config.toml
n_layer = 10
d_model = 192
n_head = 2
n_kv_head = 1
head_dim = 96
d_mlp = 1152
vocab_size = 1334
activation = "tanh_gelu"
norm = "layernorm"
norm_place = "pre"
norm_eps = 1e-05
positions = "learned"
qk_norm = true
attn_scale = 0.102
bias = "all"
tie_embeddings = true
parallel_block = false
init = "normal"
init_std_qkv = 0.0337
init_std_o = 0.0418
init_std_up = 0.0482
init_std_down = 0.0482
optimizer = "soap_variant"
lr = 0.0142
lr_mult_qkv = 0.7
lr_head = 0.00847
warmup_steps = 48
schedule = "wsd"
decay_fraction = 1.0
decay_shape = "linear"
final_lr_fraction = 0.1
batch_tokens = 131072
seq_len = 256
doc_mask = true
train_tokens = 387900000
steps = 2960
dataset = "wikipedia_en"
Each number is 128 + 32 x the weight over its row's rms, rounded and kept within 0 to 255. Layers, rows and columns count from 0. Numbers have three digits each. The size before them is the row's rms in percent of the matrix's.

# down: layer 5 MLP down (transposed), 1152x192, rms 0.0481, rows 1122-1141, columns 64-127
# up: layer 5 MLP up, 1152x192, rms 0.0481, rows 1123-1142, columns 64-127
down1122 104:090092161079142173165094098165163167180186100088192111078107144119146131167158160127099064145117118208085087092150149114118098099141138095070143111102156126109177096093108198246194118102055142
up1123 103:156124110135117150101167135125145056128106133121176161132141125183141220105118107154125116174121068107110096120091144131088139180129163119163170169149127175074105115095075175157112081146123205
down1123 099:075146159156173129057142151130158186105049107149176143132109096187152131073117116121133126123145166123126157075104157110119148181160142108154104136191112132092173206072159176125119114094120170
up1124 102:157100110142088065160107125142141116113077164140107108110068138109173162097112091072105145084108104144148110070158132128134090131081113096131070052151128087146154141129044110136077126135146109
down1124 097:107096162130138044159091186135066140140129143107094143123196067137090147167112133074162164109146103092072118176137139062116107147146181096114165163132136122181107057156081128173207121144101156
up1125 100:154116137157120133132207111111159108100100159143154134140087153130173147137095176151118149092137145101122088113147139124110111167098080195168128106159104115111106130083116167129112171105115158
down1125 101:069106116161119115083083113140102113093094101111144141080136066179151152150091159135090124151109122121053138162180087115194131124121116139121098111150065160142094147129144088100149131121124126
up1126 099:065132112078078086142111136085121095128081148127127117174143163123128116148144116183080164093128132163124103171153118172102151179105132129154127083170146076141148110125170132109183125090138128
down1126 104:126146170131137180104139116169141135172100117099189116086066131116093155140147137131175080109125148133129115127069109113152067111178177153175051103101104139079080129179130185106108139131165125
up1127 104:105136126151167118113143155158102143103149160120100182110142094156103070133083110094144110095159125118133167119200142108183137124170130136130119116216138101136105126064102135146157113156211106
down1127 102:102090142115129164121127188095176168108114143117122077104130157124118123131163131186106152164139188118120161165066150097117134127153151110085097121091095146080070053126150130056078160104102069
up1128 093:090156131149131090149174097147109156119097174155139093139139150099172086079168113087171131078135101139129093158186117099064123162112131153135120171141095151208127138176104149120060134136111055
down1128 092:149140084204166145156103151128104116096092057050147150103080163170110141174106087094113109138128169144127143090163154106135151151108073121142153107095188119112137138116125142094179085169106150
up1129 092:090197079142103167153145173120143132167130158152115135133126115105139108140091115056139110086096152117169147145120071132081114134161132180148132055175147117124095214133101135089127170115044148
down1129 091:170118089090115170119163103146149140114163090161143120138150146076104161173133123136121098153096089153171116111103131157107142118098096122139070120133177069165198129163187117154109104136120144
up1130 097:139171169178034219084116137129101140087115109165073155146129122073106103127120077153111158112118102103145125153150155112156071036182117117120141113144151120128124143090156114091128158149138100
down1130 099:181117181135118198172144149120156154087107123125150103084195141090139114197099175133158172106148092178133105150148162101167117175156150115133152050119113131108162186095119116125123190107132146
up1131 109:201139118126113185081158096118151104122095172184139120172168091147140116157103123117138069058109180082138098096132124116109093089139160129142160114118095112115121104074178113088133077092082057
down1131 107:139173126095156109167147112107101103120107132131118149184145091120140131143131113111142092131150119128169113178193105119112063155133195156172096130123138092089062139098186100102166127199103141
up1132 093:059198111101061165183130125117112123100120149137125122125100138142125116144159164137161213101131159162160173137173164128105122192212169155119124168136159138099122112140139133150130105127076150
down1132 094:166077171156195136141084119099142111149122111158174123116114174130121152035143113096138149088115144066158157149116178178143073128099139129083133135131109162158116125117126137154106083119163114
up1133 100:135110148120194114144079138179121127166124147180086085129125090099082080113130150164148189127105103138128117097091150062105078126095143123068143158177134098142121175116065084126109117073176051
down1133 099:105126107155129107207098166120091095102122103129134114062153154088103147140112155115112142153152170093141124148069151132089174126137138152124061139147147156061123092144144098138158090118132163
up1134 091:088081081117114150181129119108138174125129141148040134133125166120112150111092093103135112169143090127084147087102100210151100087127118141119087136138127160117145075151153115202090102152097144
down1134 088:158176160110113136081131126169089129091156107113192109184116100097133157149161169105108150100083118108126088106178174062107149157107150126119155090105161139154135147122013177098140114070140086
up1135 092:100123138150148145116123119172196144115119096089089093161112106183094144122082148108098110103121122123074101117107136144064087133195116155164178147108116116116145122182210129104151135119156132
down1135 100:091123141191098131139119097150131094104137088135141106163160177128191099097166123069167117104148174118144070114105079162170136085101131104163088096153138124154114135145098077119142121130142131
up1136 108:116091130151153107138131087162124163151138089144138092115141125094182144144126105102070222164117091111099193144136102162178112095199179199136156121173160122188170142048186163140153128096120145
down1136 112:135128162185134125125165157121118136159090052100054114106120177128146170090158137165111138127143062197131153152142103157113129142169141123072112130087121120151083138081084163176134094094147125
up1137 099:138191123132218124169129091108077115196098126084164139163114143135122144150072102169124152120188124093159170141152065070110146174131111166113145134144110124086149138078136124171122128049105156
down1137 101:108156145105039127033060145145119141096106137088131154073151168107122148140140096166116161118186096112114097132123179154155100115152107132130115138153120113159123157148118112139133102099147177
up1138 096:146126146170125111108144093060123131146149049146093120128130154162141124170122131123079146211165095054144146119155041087119123115091118125110137169156127162125135097146198139148141156088100101
down1138 106:181107126121167181108110169180127102144100108113142097060128179109123073104120142116122175123095157083140092083170059061094148134173141107117131090124175116124148140186151099124097130070186087
up1139 103:154151092121123064123088138097142110141121106149105129124098167144127189089162152148104171119112091083109180105103141172144108104092176111102148138132089100127137106195134152131087161122112161
down1139 105:102146137094138117126169153101141132134101139072131145083120131174126146127143079129167152059184068120102190135166174155092133152095209199121051113070167127091168114125093104146131073119109111
up1140 112:113038143127108134109134126151118110089105113126138193119125133158070142194137122175041088114087159046126107071146125079147099165120144109128179170184112070140108146133109093113109145103128142
down1140 117:140163125108124175112143140090111064129118113151167113078148164156120139164152155108136127079099104136108122060089081089043131159161142099092142122167108072072145163169159137125151083075115092
up1141 095:159165103145105116118159139129108142135108086086099132112070131133082150191122137163110119128112123072129115049121134132111119113068171128082174201132100122087127074134121081124141141127131172
down1141 094:110130146141116221119115166139049137111083106142156153086105167117125109200141165098169077130174146087120136167084125109113108169113091141139132163068194083160155152156204076090122108150078189
up1142 099:191128130072175097170121125105074120186093078059077136067117167113041126165146100135142113137161084114113126156110105105165096103150079122079171151149104117135089171110120129144146150171116153